Part of a small language model's weights.
Size: 10 layers, width 64, 2 heads of 32, MLP 192 SwiGLU.
Architecture: no biases in attention or MLP, normalized queries and keys, gated attention, an embedding shortcut.
Training: a variant of Adam for these matrices, 87M tokens, 5400 steps.
Each number is 128 + 32 x the weight over the matrix's rms, rounded and kept within 0 to 255. Layers, rows and columns count from 0. Numbers have three digits each.

# layer 2 MLP down (transposed), 192x64, rms 0.189, rows 49-120, columns 0-63
112128145131133125143125137097049101151085144117143123129116175137124204140113063085067227212149123114090167065111141118088093113112146108125167129172124153133126091085176067175128207127172071
128117115089135192044120166127103094114084131092124067130129096131121103145129121142141085122086131100152104102145123138126151134163140154125172146103091078100125145124145192107116097154076126
158115138114152172123208171144087198119126154189156173163181086072138144169150108099148102107097105091123146133141156133157109146106164151153123121131123118099124162080167111097119160174143149
116150133109132212098125132161160153108106068114159148160139132144108117121123133130129131177039087143140159130136122121107154085114146117123064070090114133137065074149134122121116105133117118
058119113138152110110157166087126145138116106136141174186093203102157142102098118053162131131173095119112136096121110176108147181069150134099100090123139165051193221123174119072119133088147132
138102138109056122125157075116139156144134122096089183131128107132146154176138109160103059060140154099121138136104047143104136155112166125111136157093204121113161129178185113162135144141177063
110141127142121153098156107107121130129125156205147142148131147114176062177107125108172117095155149141140069085120173151117085081132122117094155173179125153154114164077107142079164140176090135
129193104074112106187117138126140090173142126089149124107143120143129148141179150086139170091121176099080139110101078148088106173065116083087123123126139135163148100137126138180137142191160121
139134131149083122113124167086129135143131119132150138166099198107165047044119128117123051109131060108182058097109135209156138118102132155108129120159152179083198118122107182052163131167105072
118126154149153124084140122136114106126126137119118152120141102190080072103091141113147120214175122159137184118091168117114185106092134143102082074114182117205089161098114096133123171166136090
120173113153147072098153126112116175148108099199145178160151173155140089146115139170110132150149105173142153144156101185143172121156127117135100130141093135175096153109143156137132116078105183
108131101111114134127174126152094104125105152144084181136120114175107092137117085163182116104098104113163135131104132188118145175120094114127056154071100131161139141120104178131090083113082133
110113132091133138138127140134110150127138134119076138042068150162130122114131116100122167097133161116120107150129205147175173073113080145134099109142123165122152102110196069180100165165146126
111144114129147116129151105211096160151058143164141079129097088129077146185088055136128126154141101177166112157116061113133160093125082105180104135158077156080145098111157111132070086103161124
186106136122092121092117149087083120139159164129117043116150129150098175161118130160101164101176154153109108113130139116142127128102130106086117188159095147114161074145146050090170143153117135
120117164129102124150130135135096132157128101128127163131163149137158106118095147035144141141144109133146162122145120114152043170093126160067109105126115152117154133126169154186186201150107134
147153111142157181166144103058150118135075097161116202131164174117098117139119173097098123146116139089142168184153148226166128095125086154100108163108171197069106175110121137133154122125119083
090132118163126154099157184159139154093109107133123171191128121128188102164130156144138154141141073129165138140119114136144105121131082115102064098086104103135089150116144178121114077151150139
106078095091153091137180186152094128140109142080121138114115178117159126138120105177092157167158085160148130077101143097145107077132085111151131138118109131105142155084163143168055106077140109
111122187079136157118120107181087105079097103100154094161121133084126141158122129130137104128142104079080107110141110104169142133126126160194102081230123088100130134172084090113112151111166100
098072084096113125112127112113165086073169133142088074110114075125093152167121125099119146114143074151102151125132110124156110095119159226117108163112143115153137089109079060119180217133131106
131096115096072114089101176181106109130156170112119070145131129055085146166123185108190121071115121168087063140099174163144144115159131144092046142065102133085120127081066156165149098132155068
101126068122127086116151125115100105193150134136127121187150119107182086114122175140155083151138127169119085183142180163080123120182153116092152098074143136075113223112178161149077154146121129
097141112108092118117155100091111133073103144067102092158168112119141127128126085142137123086108137176107145111155165083103156144163144112148072121083072124125146137107129135086114168103103124
136142095070111133143090124128115173089129119198092108124137110163122144116127102143101162132122139135111131090148085155123121139100115123151126073147169098062158126141173035139144101135109128
124143162094101105140178168105122121208126116133178149091181201128151103072132115109165096120135141150200093114098082167135155114095117099124150170193115186115130134117141101100122134131139116
133118089137095118144071137131115142133131189120120134148095155152087078119090151096157080066200151129128138181104166152084119122099217116096086164130156113077142087177087151131131132151106138
106174099167118089166140094157183126207089153113142135175168121134137055123116117108128113084184089144135148168105093175107071163078104098059167139137100152144167146122169155141134108200165059
193166166102116160098179118105059109117142187073161084157129152144145124122138151099141144129160048093179157173117133116167138073144109094095142167122169111114166132099153195170169068174140127
150113154186160112112118160150134103093113112156088188091124109166143109095199033092132123176162097164126088086146113157092145176158088098108143122080120084152131137102106205112108105112141136
106139132116174122160102110186115122163050173104173115115104116088163186071131170116066113144171184142190180155081172158167183157093128097137116147101127190149107121099124125085152148191203139
127099154091163133166135143104136184119119134099124164098117166131170124140102182133087172184181142162130116116123174114118157177115083130053097139085132134120111092143147102155122126069140167
088166171121142116153129146119160139067135103134113123068165124129113121091181128118165120185137131111128148121159099097122138134139134136109114042170143188120144085145162073134159192158113106
106125106114114143117077154137060075101121101149130157088152172105082141068121087152109122100086099113095136093103120091140134067126138100138163147129049122104122133148129121148164110065137126
129187166143115112076059106135102175141134108069103185154118104133181151091119068072120119109142114152143116135159123079161156114131101118150136141135157160169101082126115116139095189169150103
101117100134088151107106156133154134111140112143194141145124117124137122092124123088093048139236199122129127145155130055156115151174139178130103130075122119049136157132153090100145072168140082
096057136139155158168162145151139130132144082126159160116116197099170129100189165107084176124108159113098150121159101159078106151153103105083127159157117166131109081115128139074114121100095105
163105124087161092105146136133091072182087150142092137158200065134094120092102114150072110113102101078122112111128139143117113124132089205138195100095175095148119135163094100144150105083124127
073125104099116114142109056175118114124131149190063175122156169158120122157141080150146129020099104085141116079123167107129115109195122148164081091061111143136166139150096106141201180149111119
108211123148125069151153086099058151157106179133102141145133154086085092160102108141138106157115140079101077150134134127058091086137123157129084132131223152137139158129075070130138123133157145
099125182099103171156124149087152075093162100062142121121080166153168103136119149189155088138135116133100133100147136120088133114110130089151107096177143207145142134159177141135149124208082217
094123087135155094133161048116174100100096090158168099108128120140178128098074151143116099137140156112113156131119151104086209108134112169180121043151169117152090091105090154130106152101122103
130141126089111147150131084120104076149146124129148117110196198108158083116085176143137061116148086147138136139077127145117092201061100134126175169112071053175098162172131180095119138118137087
102133166142099129242124146163147145137128088152128170081085135139161101144162146118146116087125088122180074132151071130145072139122069197107172116093161131181099173144127109115174125132068122
114094120201151142049105138130123115129117144138133119015173090125134104118144136096121131143060139135101114126110165086140118106137167148120087166158129076175112058091109157132099059133132181
166131108131096104121094159127086131178108122138095093187131130135059073170160117038106148130120158092141152118174104175084153100081113174128090102090133119087156141182096183121111089124130064
119149083167120141141179098158150189102098146163074119154174187055111172096070181159116134131154203097094130208196145203134122179136078106151109060152078148105158154108195135071078065159102105
103097063146165163177170127118167140145131116080129171118135075137160142128080124079100126121184104161140112194116137175129115135155121098111120096189111115079173101140118139121086113179140156
131122118162178132093103091133140101163167124098150131174135112132116173130103111166120089183117130179135147077096110114072150086141099152134110126107077158109145145101111239121076123120105163
106129141154174114166157144094171111174127132077157104195171154042114069114117130090135129124103082117175151142153123148117116142122102112101125135124105099177121226112114143124119088142136078
123132129155161068135105154096128071172137119101136172110153123106162111133093112048143073124188129115208141179115139088129122144146173115139155094143140088112133127091120138147143107130132165
187101139110172146167163077106135171119134119125189096119138114172176143214086165164167081122112147087144094119169118158112119121169128132105164094138131129136197110134142174137137184150142135
142177126089109108107090117145123046118145124142140098129136034143140100075135117126182155186085171135148164133120192095073135144142102154129107170132098103150121076178094170158123112120095043
160133162144133121105136152072106115165141162082061150146146130124156166147158115146091116114238179072135149151115116152170100139111223112137137141159207081115154108130070096148144146128133110
137142107159127106054105145141116118100146106127125121073141085112096122142098084141088159114009135082170152127173142129095097153174155105140116156142123058153140205131106158095156133123135133
115100113082111135131103106098131099149130165101127121149140108127123115119094127141160093084118086125142137132117087119135078144124149094074130181140150120120108097103101121104156148172149152
116166111099126180140153094093133136117125138129089073112112123136173110164119136124127193137093144087168151158120065159125123187127178101109106135120125186126111156122121191091127118105149142
130162141178219160116164128157073140124085081130130107187138119174147113147097129146100139160159130183140155100164128109134132099128103132149057130122129163127137105101106165119105098124111179
111180074109107149142144165141084119136127113155120105163121179121098157109065146154089129135102092118077099163144133185157095149108175088152076152130126154096133163186113136080098130125122108
127169135102131115149171102103164117144094139089130143112140139079123098138152165091138095144147158076217082104066095196123124094057164079129127082119168134106175198125161126173113160109145097
123149113113101105094099169191104158112089144080173146161126132159170049111123153134128097118127105171141155158131107116145094095141184119123187167097193082117126110069071118138181114143177128
124102142141091152114095149111158210086104146177122093149088144109136097133165132198130165101170173125135209161119151114134143097104110155090063131100067106133139114161053088111118134179176157
190101134079081119116140163150075138108140092142183118140152078176134153111190170157148112142150163161068119142116153120087122067121052155126110092100073169123133110139158098111086099126097130
115037124097161131136106116065129097134150076132109144150143142085117194056042123020092141094123195150104095166143179143093139088129140159121187098112102171166127081148122084161107094089117101
117076164138103092141183096168116116070101093140092226176157146107123120184218131143184127112200176156098121144133095164122173166129065141086083093084076144161130142142110137137137148108193115
120136072120120116131115127158104136110066131122113178040106195106128134157210105086125148155134100167115147145131130134170106123083158125170150078120175167154120141109120035106147099126099137
112063071144129132118158099132150174135082113164135201081134091120109159100106074115093140208130045202167153106105184148139139150145119081139103127139103178163142137190186072072114094113090176
123089072106200112095189117112093164066123131148160030100121073088129149170121141117120152203146140150137173140120144163100100148160145161132137165156068068131111159100120064190115185146120108
115132130216131137152099155048170116118172144090191147128133071139129115076074151114092117171081110148114142196182142113185113119172093150147148123127109118161082122086144170137131160143080111
120132075146120101143142186097158142114153174161166124164043083077160115148156094161183125080053119133134150088119160088137115144159182135165095159057083162106122114139145119200132132119154141
105133165122111146117143214148108096134076127101098143074156124165156097169073107055155145061130088118156117147175108083131114134127125099128134056127146161172110157099161175138119109123034108
143099107165116155124132140175103076124133166136195129127116145141092104138155115126130061148097106138120126140113148122095104139130179074151149192114159054136152105066117173106123142144106124
# layer 2 MLP gate, 192x64, rms 0.235, rows 50-120, columns 0-63
111160082113165146140112163167160100096132103099142101119137181084106067184135106107160125119105092104103112139168134121159082143104152094164142153114165138130195105138091130173147148158152134
193109157129124099144127139139154185210155163155081061087077093154153117119136138160183137131163156134165109117083170132126070146095099099160111144178146103117137119107147139102109110138130149
158142166070138183158129182097151193178122104112106108179122105118104105102143170139112155165125146177103146113115105141136093158073127133122113153130104131149179145092103107082152170111071133
101170051113150133075123125162155179090166158135094127099157153164118135134095118134156174121096097097137127134057059136178084174088122160092146172118174096167102073100150098138093115056115117
152140128120152193140026177142162157118142194144122090132147098168174113118140145111106122142071128140110129201089119116166163106082158157102135138146109071095118124086103139085067128134093149
139160138101152139133153077110163167181135103146146113127143082110111130083134147077147100169092122156110196081112137186176091130150078100132115091115170129255162149084099105101167148135123106
114073080130146085109112121127166191123121090131116110060114046135162138086113118050112160096122139166137158147152093089113101140135204145166173140194171105134098096139155066101100154150110152
177121082058128081117086154205172134173143202091150117107158121130116088128143153152140105206170077134148087131109142172150074124121137108148123158110158121078103150088131096128117128158184129
173085053083105085141115138128119082132150136161045108119109158166029150149147100110120128150125109116133123086163128171128072104073116127139119140166126099160141137129097129126150114159117102
111104117097046151118101162132172117205105093148093092114114146111145154136180110166130135121149160096135159115139119105092148147117110126063158175117170115147105158150068147130154118156145121
175065145084181121147074124128155134131116116135109122126125057181105161095108141173144087103121100100122149152114137159067146151195070123130156107111143168128107161110098130079149120105183103
110052145144165162091079100157143106091143075087164143154113104157073082135058173155123192117108165135141138119132097124168086120110092108104170167190154168116153092155166107167136157127097122
149148118107117148132133142173124231159134189147097123143139113132127105200102142140160119085142152079203139125179136148131098106170130129110139155093131156167155079123193119195060112174135108
143112126080169119178108126142149117118102090138095084153096115092113126073109118164124185105184197106116128160114077155079146092100130178116124138130196143163094139104105105128145073149122201
130084131093137116123101139136167125116113140153128128093139145152110169121119114079177121104136161148133137126152157127152153172174165134112109063055161150114161170120139124162048153162108156
143102140108103110119051142128157186111162150109142106126175089111103134098180124094145117118201147092192177057121068118148112164102143112057121168137131131098083140151101106078141153155176115
140099123108117133194119115107156133169132151133076116129203103159147124090184119122147153151125187123107131168113089107178107134130092107160142191158168065142157068103130143057109142139113137
103129143095134129178143131120187168153183133097134151128126174084132149100190081123110106112148126104092101120115141110154124166127053121091135139122136188087105114133138068131118084072138155
108152116103063147197153121102155152139112124069097113098099113113136160096123150102122190120100102185159179147153155107130160091122142122073178139110092120140117129150166098197160162142123117
126104117123141092112090091130177089149105151088090075110149101134126104101127183125205160149142086110056088142100135125111089119119114198091170141159138125147196114118085111136103173125146175
069106142136122166065089120117175115145118118157103143083137123114062125132070092126091111096117086112097157113081167160111103174147072108123115162125090130167121119205074123095050133143136101
173101127111144133115135086171112146142135072186162116163104151116137087170140130125130166145082161106101091124129099058212087135101092160106086103140162094164141104122106042182097189135135082
129117131116087141089121112069114162129129150128089070109086087140170135147123156127126154151095130107143137098180146142129113116150159190173168142104096106117054139090112163155132128146130127
115118131124144133121087173121153104147149134095087129121109118205156121129126134135127144137194166149119108138132109168086120122123083108151137165057111093124069101205112114172131163111069154
142169116121115112205087180123135130126151168118081115135117121077130137086154100069174136098133159161113109170140174114102050127096188125093180152168105101172115103080083075108186153092100092
179133134087151124091067109122109126164122100068173109171172099161118160112114121155116115117157183126093150142166131130134096191131155156115141151157177092169196124052107120140078125132115108
131111112121059174109078124096118172162145158101094092120126059133077087102087103138131190111124124160128151128134109134141161127086125169092221150110146117150159153139193120149157105195141072
094128136102131159101085157119142115166181089159130128111048123151100123092121126182128163119152158072117134076146143167098137160103144161135105144141158079190113088137136098149134143060166068
142055111102120132190138155128122115169083148182057153111118116125093112197109121090076120114109090142087115114109125117153117127118111067147147161163084141218082112118113118165103114186149099
150131104129130116161087145087150137204074181143115159114099106037092107107195116104138130127118150100131111216168081153047082170114106152102158134160225138138126165119078082164119135156116078
132158134131139163137121119129101136099124164096141109137139146086126101143126104099153151109191075119130076191165140070202110106135131071117190085101154110149156173114174138110153124165086166
111104176123122132139043096137130077148173093164150145140167079156131113162079128148172175119132137102108177092152089110050141138147135129115100089087152064147123117177122089123145173133120111
135114085082116117140062139086104170110145120149069143069113138115128183078113137139141116133083131075177102122168138200199126148127110090116114143178103105080132140107147106117136168113102156
186109173117159126130135164089125094087174100141076118098127150113075115128171148123142157159115132127126152066163094136111106171131139129088157126201164111182119162128093130092113091090102115
086141108124094144128073109105115152196091144154105153086132180172132136118136127068151074083155095063131167100117119110155116195171092178144168080146128141148148115145115084135152098161148097
109082122055089142116149113139118153151103184101113076198099157102147145138148179112101160133157114224156136092133123112086145137112143100084159146133160152217117078109180111117118144111126115
174154153071100131124117120133155164132073147068094108085117143156091124021140118170144147095072168125156128157143110060125097113177089146084174164122128126138119123156104131149086097112124171
122094096117174155189098199079134120192116154110159177132104195099133149114157130107096119184105066159158158139080108111127108179133148098092143147120133123148190119141097134147116118136194099
152122098116157103121093153107187170155124087080039106097093156097149072116082111152114141106069137126070113135145127118131148101103147084136170091120130122142181092161180107159073093111103166
130126133082160097148114135164131162130153136089124130097079145120149095056107138136111163051097141128180120122174120124170129100138057220141112164131140086183073164096092042114091145108109099
143137155132106189136075156111140167169099127085096067098117152120134139124080143145133129148114091176129144152194099186130081172127157108144123106184130130118153120116132127140080196208085160
103055198124103137146082143167162130111129146055137118111114180127152149070059135097111175187122164138093105136101040156137156137169122169145126157147161147135157175126132095079126093188117118
095094144084064071115131142146157141205133175093079090151175108094086127099156111121147127135127113097124157127106125142163134089101177137127143149147190023095090102100091129134087148122105106
149116105104175178144081099097116161159105159101150137174086148139138121096096107121154141122175128185185112087119158079181088168109081143164138120041125100141072098103116152180064100129119085
137105045096138146077114103120144109118159160179086145081132162079154146158065103162095183086133116089118145145186076088062113101102128162151156176165146111162110124151130119186121096148149079
085090109074145119132134175120158128136114130097096138101144108127151137115080124048151184164148110121164122169096085106103086158073147113086239141167106113096151160136027057183088138129143100
109077177059110148117097150175125095142181130090070122153127184100118116165113145093130133177124166197112140161092131160160125151112090116122133149176097111088132177128161112100153128113194145
174129099097166083133112136164141109119118145076108038064101073099129111146085133080150213140162118098152101159103100094166084137126122192136136148152158154154073165158134088099108081151080166
120133229139148115087136133129141190076088103111122131112100109075072152123152152119107130165173168121148145155149136139150185121120104130107146108102127103152085120109165063130131140135187138
115111135105124171126099161153137162176081191152162118175064096129078084094150158147129131130193163112148161128137091180187112135112119138097099103141114107177127117162132134086103071112080094
156110155102087147133163143119192175122118116089147092084132165130115133156098123071159087140180122145162138152098126144117142139122063091139129105172088105093184169127145097155142182119155192
141154139108049072152136115126130122161113094139070122142148098108110081131152164110109101162170126137146160138125071100191083160116120122139154124186118122178066138129071100137179079119124065
075151105122134193115081103073157077155173147145109092165157076108078153096104097116158174153122203198138129128127167093156151136143159108181182089090168130126173112115161123147100081147127091
077103079112162131148081141189159136142134149124151164141208170111150079155101093137141114063189132109137097159101086096174108098109157152115180153138099126104074144109141096138094168125137186
100119130132110141175156160181108108117113105108165122128127131146117096116111136093140193126131145132127147100126132177107115142140163112178134095084143138164095156124121167155135107085089149
098140132140116203083110143060134151094088106153131068136149060094089101100088116190110176166106137117173154116149080123132152112103125156143114147110156125151169137102148138130085133136145123
118129056103137100128101103126194123177138149191128119147127121128130076108130114081121132146179176184160086171132109130132137096069120144132165138124133105142139028131124100093158102168129111
123149152127150103140130126111149086136198144193130100159127093160060111098094136165102156145120075068166157102126146149147124162079108132156133142197122134156107172142109139134094164109159082
112087121121141152110116155079154113079117151049067104175106124122141106175128165121142137111140152145175163099148094152080134117104091055072113138099111113148163114094125092150111184138188126
133128115091135138100087104119143188125127160087102102121098125185124151110115128084104122067094173158120145136104109138096108137157132130096128204039066111161158097136151125103114085175093181
163100133109170135101129146139088138097140137059139113122078172106129150126115109124132189174118130146136083151177111112131085182107107116107183132132187151161155200096089114217131116164136142
136129139124132154140115196122155081105100085159116100073137143146118159103122163136093072211104119112167096221120146079121140113204050116142093112171068063188148065111137122147133114144091087
082087095080118146168128114095142121190168160126084163129135173077061110102106125053151118091172125051184117125115023095104136107084124207183175138105140082119114142111130081120136101146182089
149170143118118113148073124109122182140129173081073087113060105141158081141104120144133107105129119129137118216138088114084089177112105114149207124164130101146063107139139039149151112158119149
135144134100128119126135155146104200141111137103127126071065111136187094095112208129130118069100078116102139155057142147124121154128132136148165185184105108139168068125110061143110116118134121
112186087083135076149082085145068072146116101085124099077142162121101113059090136140157167098093084088139138086142155072160120103158114144105208148113133080142089147149147087095123095112170131
139046153127154151140098164071178076172084101126118143106092074128084133151139143059133092146149066106128137134137106148113110109079137083131179138109154124157170146079132121113166074097186148
126101198100090103081066082133150162143092155082117083134065117119086107082122111096138192166078111104117120103160108161096120143115135106080099090161165154138098105147098100163131134082139147
165109093118168080108099096147156168133151150170153070068119106108118128135178128141192118118153140074120089161182083161112108118127092122164169122176125159120143169149162071145173125130122114
093158111080165120166095189148113107210130190151088147138155157157124086139099145142133112134097127114190106105210110135093093153133107133069163125051194107128109161099130097107155110129130127
096090071096115160112126080148106104130148135124177134059085115110163100141105132101191143084119090135142132133063112146110176156122112189135145134149117140108081157147113129193126115113176121
# layer 2 MLP up, 192x64, rms 0.234, rows 50-120, columns 0-63
096134150107129082145158145101147096132188112157098152118184120146140145119136121139148135099125123144114122161124107171118115142143113111134161087190083082082135142164115080165127170139183089
138138171143114132124113097132127122131169134089123104138070075181119205086163079118097162155128077147080064107113110074089130160136112169142090140163118067110127138145182137132154108097109110
157119091065176144222136095104120156172103106177135108156144136167096145129181107137176162077147200101135123118122167147098109150078141152087151106081099142148163151134146117105164116095133128
121143146111129155107128057181125177135176113138155096125114156168138093176204091076129189125147147123162132112058092128157067090168135139083072161139078186122123040201107125127119118131121145
105114101095160194144121118131118132087099078161145106090150132119150169137116095141153116156141097128129157133184170073068111123204141084146121136122149167138146110090084124105111084116076151
144146162123195106127130117180157131097124101137076144084129137142084057097172126091113159143092122126100110138160072092163174114132059114149141156103134120121096111170145118083122180143082113
149110114106096170144132104156102134130143132157119097160143133114111133166108141100121074161111201173120124166130136177121131072125081127112099153128098091139150184100162152202113070184123209
116145123161118120119097164154131157114153133237101146131154178050157132061176137077042108100114128061108087173053145198142122147188179136126152116153095176179076067145152114125085133168168150
076109113112097143086135118156125152179178100128105101165130147061090118178120100182123085084128161074125085121127209085088118131125176106150176110137154142120132148048125109137151087133118133
182072149153113147156082134112134132160179130112148141128131141088140115095121143104079089142122156053139098118164133095145105038100135163123078184127152151079119136133107139148159142109113121
127095112116124128078122045141150160153188057151087156134134126132136155116209143142156119111138143102110138148163122120154135076129085072104156124166135113086131112085080149115147176086120128
188189151148106151121135195087127168115136172162156179143127112156139044124113099133098162125142104135108119128148127089117070116159136150135132147112144141187106170122099182182142079169172154
126116024111122129159144158082171176137182143100178139084118109120179101177109148080144111129131123146145158128112148190159099120133157123139157101113061138170056094112153072130143141146112187
040132086146142118138122090114125098141132149063107152079106128151125180124154179182103108127070102189163128153146110127157115113089161155146124076063108169108124129143159129170116108129108109
152092124118116137052112155122126099100139108145195107110096106096099153112104137113118051153132141159131133096157138072154120160118128180124137156092089133139137136122142146104145095158161127
135151074144156102100105170192128201118153134160138063152092151193101180121155186130116166155053161066075110116128081105102110129126146167160176133130155153156108101158084130120094121088104111
160120122137168087176132080115127180124155164149141056098154118130135126096160111093125131137122158088108152118120092070126087126130078148111126180092158086187159122143194088100162142113140143
133103148106149175124148131158147161092167211092158138106117158138145158147171151084160128123213174101124116137135118158163155113115073204089104126068118160138133124141092098181076140133122130
130138103146123139109125157089101134087106123132143107119197141130137153097075132074131091108143083139172123154163150189096156138174096147083127128116141107164208149113136102127126176149156059
135096143068080143117149118141169147149138190185147158144107138171058097118151108126123182075096155094136172114155124109149129116124129083112148182173151146120073181162128152103122070135104050
062128069151098086130179070140154137118078104125095111152104113122147087170158082128093142213094130104156188132165092105124097159178105119172100084125129118101124122108178119017150128147124152
114134105124139097070132156206116139126109113078131092114113194163140241106102133153151107112108153139128128103167102085160059102137103129091141162094139094125055082116139142096052129114114162
146143176121120152061095110134134156136139113130172112046140103168108066143142173128119116134131133108135099137151157131178124122125146168135171140124198128123090124142116105115111124184131115
134138155114118114129113140152111105120118168121125126114098102112101128120127094041193099117144120133172184103129142126146110130093117151070096102183144199141214191112072148115130099119169130
117138128127173140139072137184103126107104134146133101145111150139193096080134150107160143161101072145168229089159132127116154108149135155129066146060141155126101103145163145141111132110198137
136147119124091129114075128138121138101054141143122088081065075137131090093155187126124144141137152129107114167132083183140215099111174115133122104093136106178122110137144151142077096131127107
148061054101118144169178167201086130181163105137184187094185128130113147131124140137229150137168191139096128164141136161142125096097152119137109104138155112183204088143109140119151132087133142
084088038187129129134100230142141084113151120178142145171145164128141178187121135127102161108120139172159137135131132101102126148070170113130108123073109097124138175108062110182091143146128100
082152136118119121159147135160132176144114186135110105151136191090089182158106106093124168124120077104119109068152128135127187073090149188146135104128087150110159067081148116120172117161176090
145007117120108171092153148127104109140184077121129124133151089139091155113154138125076113083128094156139136132134128156135155137122075062057097130144166108165183190106130167038136074127140127
134129123161097135138185165156106094127119116125095058143088162134069111099126163154152109146094125121124143108119161108098116140151169110103115171129154137171184124119112167156127079148189149
159102101084062185114152137139128147092119072119167152121147098086129096120141122181108139174149088106135118165090116114165157084138112132115137166108104144163146136137094170102136138094116178
144083186136041151179121150099135126088109117166074118129076113161091156125097136128142088139089133051109148160094127129117133119127153127144138140141123121139137169109127125120179147114154082
089154171129118122145136131162143122180120136184184106093132119073176153128133113120133151142123152153118132122152172092194142113106162192143094130154084127075152161107160129147078086100117071
152146093142132134157129081085159116141162120185138127156149120143114118162215115151171122158128120090158125070066177184107089159023102137145128135061158146161098142154091134109156146088152132
079113101129113075105117061149120123110127162095132080114144118146150131103117148080165095157081164133119134157118122097143136112116152134175151077086151129227133124137198106057106123140142126
158124130126151162145086131102123131115132101131193119155126180165153147098137113130156097106173215104056150091142159165178107168139132132130114139228182150165123146095131097143076144162105127
070152130114121079121121111104158143159106151081176155127105087202131045102150116165145156129138180161192124138059147121157148103129130110140061052102136154186093072094144151099181088146090143
094097093147100158131144149092167120116081140069103111133114082158114154114082041114131107146151072184119140161125142189117145124126153050135053121153139118117164188157156164105139164125175137
080119159101154090093110144129132091142141145149140115178141078090110181119090164051122119081129079142103187120158163055141130106131120064140176088095112134129114150122112153137060123179196136
084140173143168154141139145157108101115182039116115115067151142081107141141177179144171140090169185106109128125124097130177120144090085097106136134111145127161121127146195155142173141181157098
109089146130091241070141157132115174099175066142126089094124097117093120075107127124125177143080122188117160152140083095133141086111094111138156143162137064118161073099177123119143172141093126
218135140167175088131137133051157150127082114112137122102124155128114139171119159108141097104152088140146150115117111133019164103117097202125100071130076129147094154137127120179175038092087105
088161102113114100137169113163155115112123086101103165096104183179128155133059180130169104020141115099150126098100096114122159116127151141101138164151115079173111055165095125150168128105139150
080108103099171188098147117143108185128168135133096107066185189149182100144107151148150069094139106116134112172093102093093150137062153062162119111136144090101133139135163135148165118176090146
144109078083139069123189185107134044116070144162139097145100068149120178061083109080102087091091163181167090144159171122122208101113073200169120127122105146155121096112153120239105135163154180
089153088121124139079115159133182154143129134122124090098135122164142124111078116080135160170082107164135177140148151148152214154118149106123052138099097135154156120162122135116135121107198137
153159147101166097163156158117127097167124167170123087082112100090171100132151128112148143066073104102149113170094137060154087151173130167121205186173080146129110135155203132141160150134141116
122108147137105145100120173136093116087141105144103177042109110178152131144135148104114178206134136131100194093141138111055114131091083096098105077131137129114135163129080135137153112094085129
124117132156137154108124129133103157079072074147087102123100106197079106121122082171121165153085179112147143152127106155115128142124068128168129139114139121168073137107181119103160188154150165
160122089119163080123141132120106142188142108134093094111065137124128175121071132127134151133117143165107118087155071147064113081107146119103091124118143122058184126144160153133096090154126127
142151149148100131255111148151144110085150101128128100133134185130140128219106098131128150122183155152130093134106151180102088122145142122155095174093117126137149128072202139108105119125151146
118095103107152151101147098199101143129127119153130165096099106128184145077184122093124167159119061179181113134108130206121116109132135116166151194112123108089093034077086165116110114140110121
138137129125138143120130114103112119155125055104088082093099113113134111151089087083136126095139193145124084199070163128092144086107179144159091098131103135145095076160135114096048091120089140
120175165122179124125125140112117128098127122146136165151120131121105151121150150166114096126152127160113117133134150142138183114154114153126097154129119081077116159138173130171098108104072102
186145164148091120140117184119149128137064140143127152127178155091129153121123154111079109146140143205126179143113184100135145111161100170190135096115131086175138134141141116167044132101114134
127162075093159122121131134087179137217149124163144161138205153176118106110125123104102138142118157131165082121206077105096147110098121109122154129123101125115112102127150162148147125074082083
167151160106118107146145092099169121111108108097126107141126090148140098094156160075139131127119153078062173154083070179085089138101119151120111124100127088123096125136127130202152169102110118
167160168097177126161134183109147139107113151146038113159112113156101137098127106134123108106083144143060203091115151170134116135074108174132173119131177088156156116108116159145184135156079117
186061157104092152171133158134115109105084088125127156112185094069086125152131103150129113143157104126146165113131151118076168131163095165076124118099147174157167121102095163142147120107113059
175154139129122111143110177134125081103130184140112113130083109122112066174170136174121162116094136163050124104169085194133091150101090091094114126188166109163125105157150150099094108194140067
111159136157140077158142115097143086138149153077063064151140146113092044123138111219149166103145093135136079131161078142140135167128131122118132196121187168089163088166086142093134139126150137
129200102142094073143168123099166156148126156113072187086152168184123152113199153146171114116083124140144193142175167164105110123132060081136157149110043095157181087079151085101159165122188152
120108171145158144136143215168148140141099144127084122161087107200126076179137115118069119094079133145109113118160132174129101198112194129149087083104209164140052141071128134074152081122070164
160135133127163161137091122117136110154133092134219119142098095176082122091158101117152070107085146157098125079142097145156145138169136117118112095160108154190122168125114089081060185127077138
156161128094072065182141128158140141110177120132112103077144144087113137069148178060137148036073188133099126123150125115119133131137135136104146188099153136107124109090119100165156168198171097
146144088123053137146130166094140120147119174116125105132118117099117137101198075119125207092118144160118110046159111085145154094113172072129105146053188134121157095193149147063103120067139084
115152113101107130099110124132151184198131126148140169096135172153156077163158029124159122156136096154153115082181173160146149133099188089111147078173166096133083152121138109064166178122123154
169111089109062137100129095152055140087174075155153129116120141126167113115155224085148180162109131120136078138149128133134138119150127074072188134121124197112135091093154092137161106114154107
175106091119135089108112098119192143204066169164157065138171147076109119106137132129096177160174173138120064119131111123113178138142144137184106150130118128122091125154139097125140178082125123
117138144101115106096141177125134142156138155138119130191077190127093163172094166120125157109153136122117200128101103101126138100090104193129114153150116182096135122194161126130124121114171121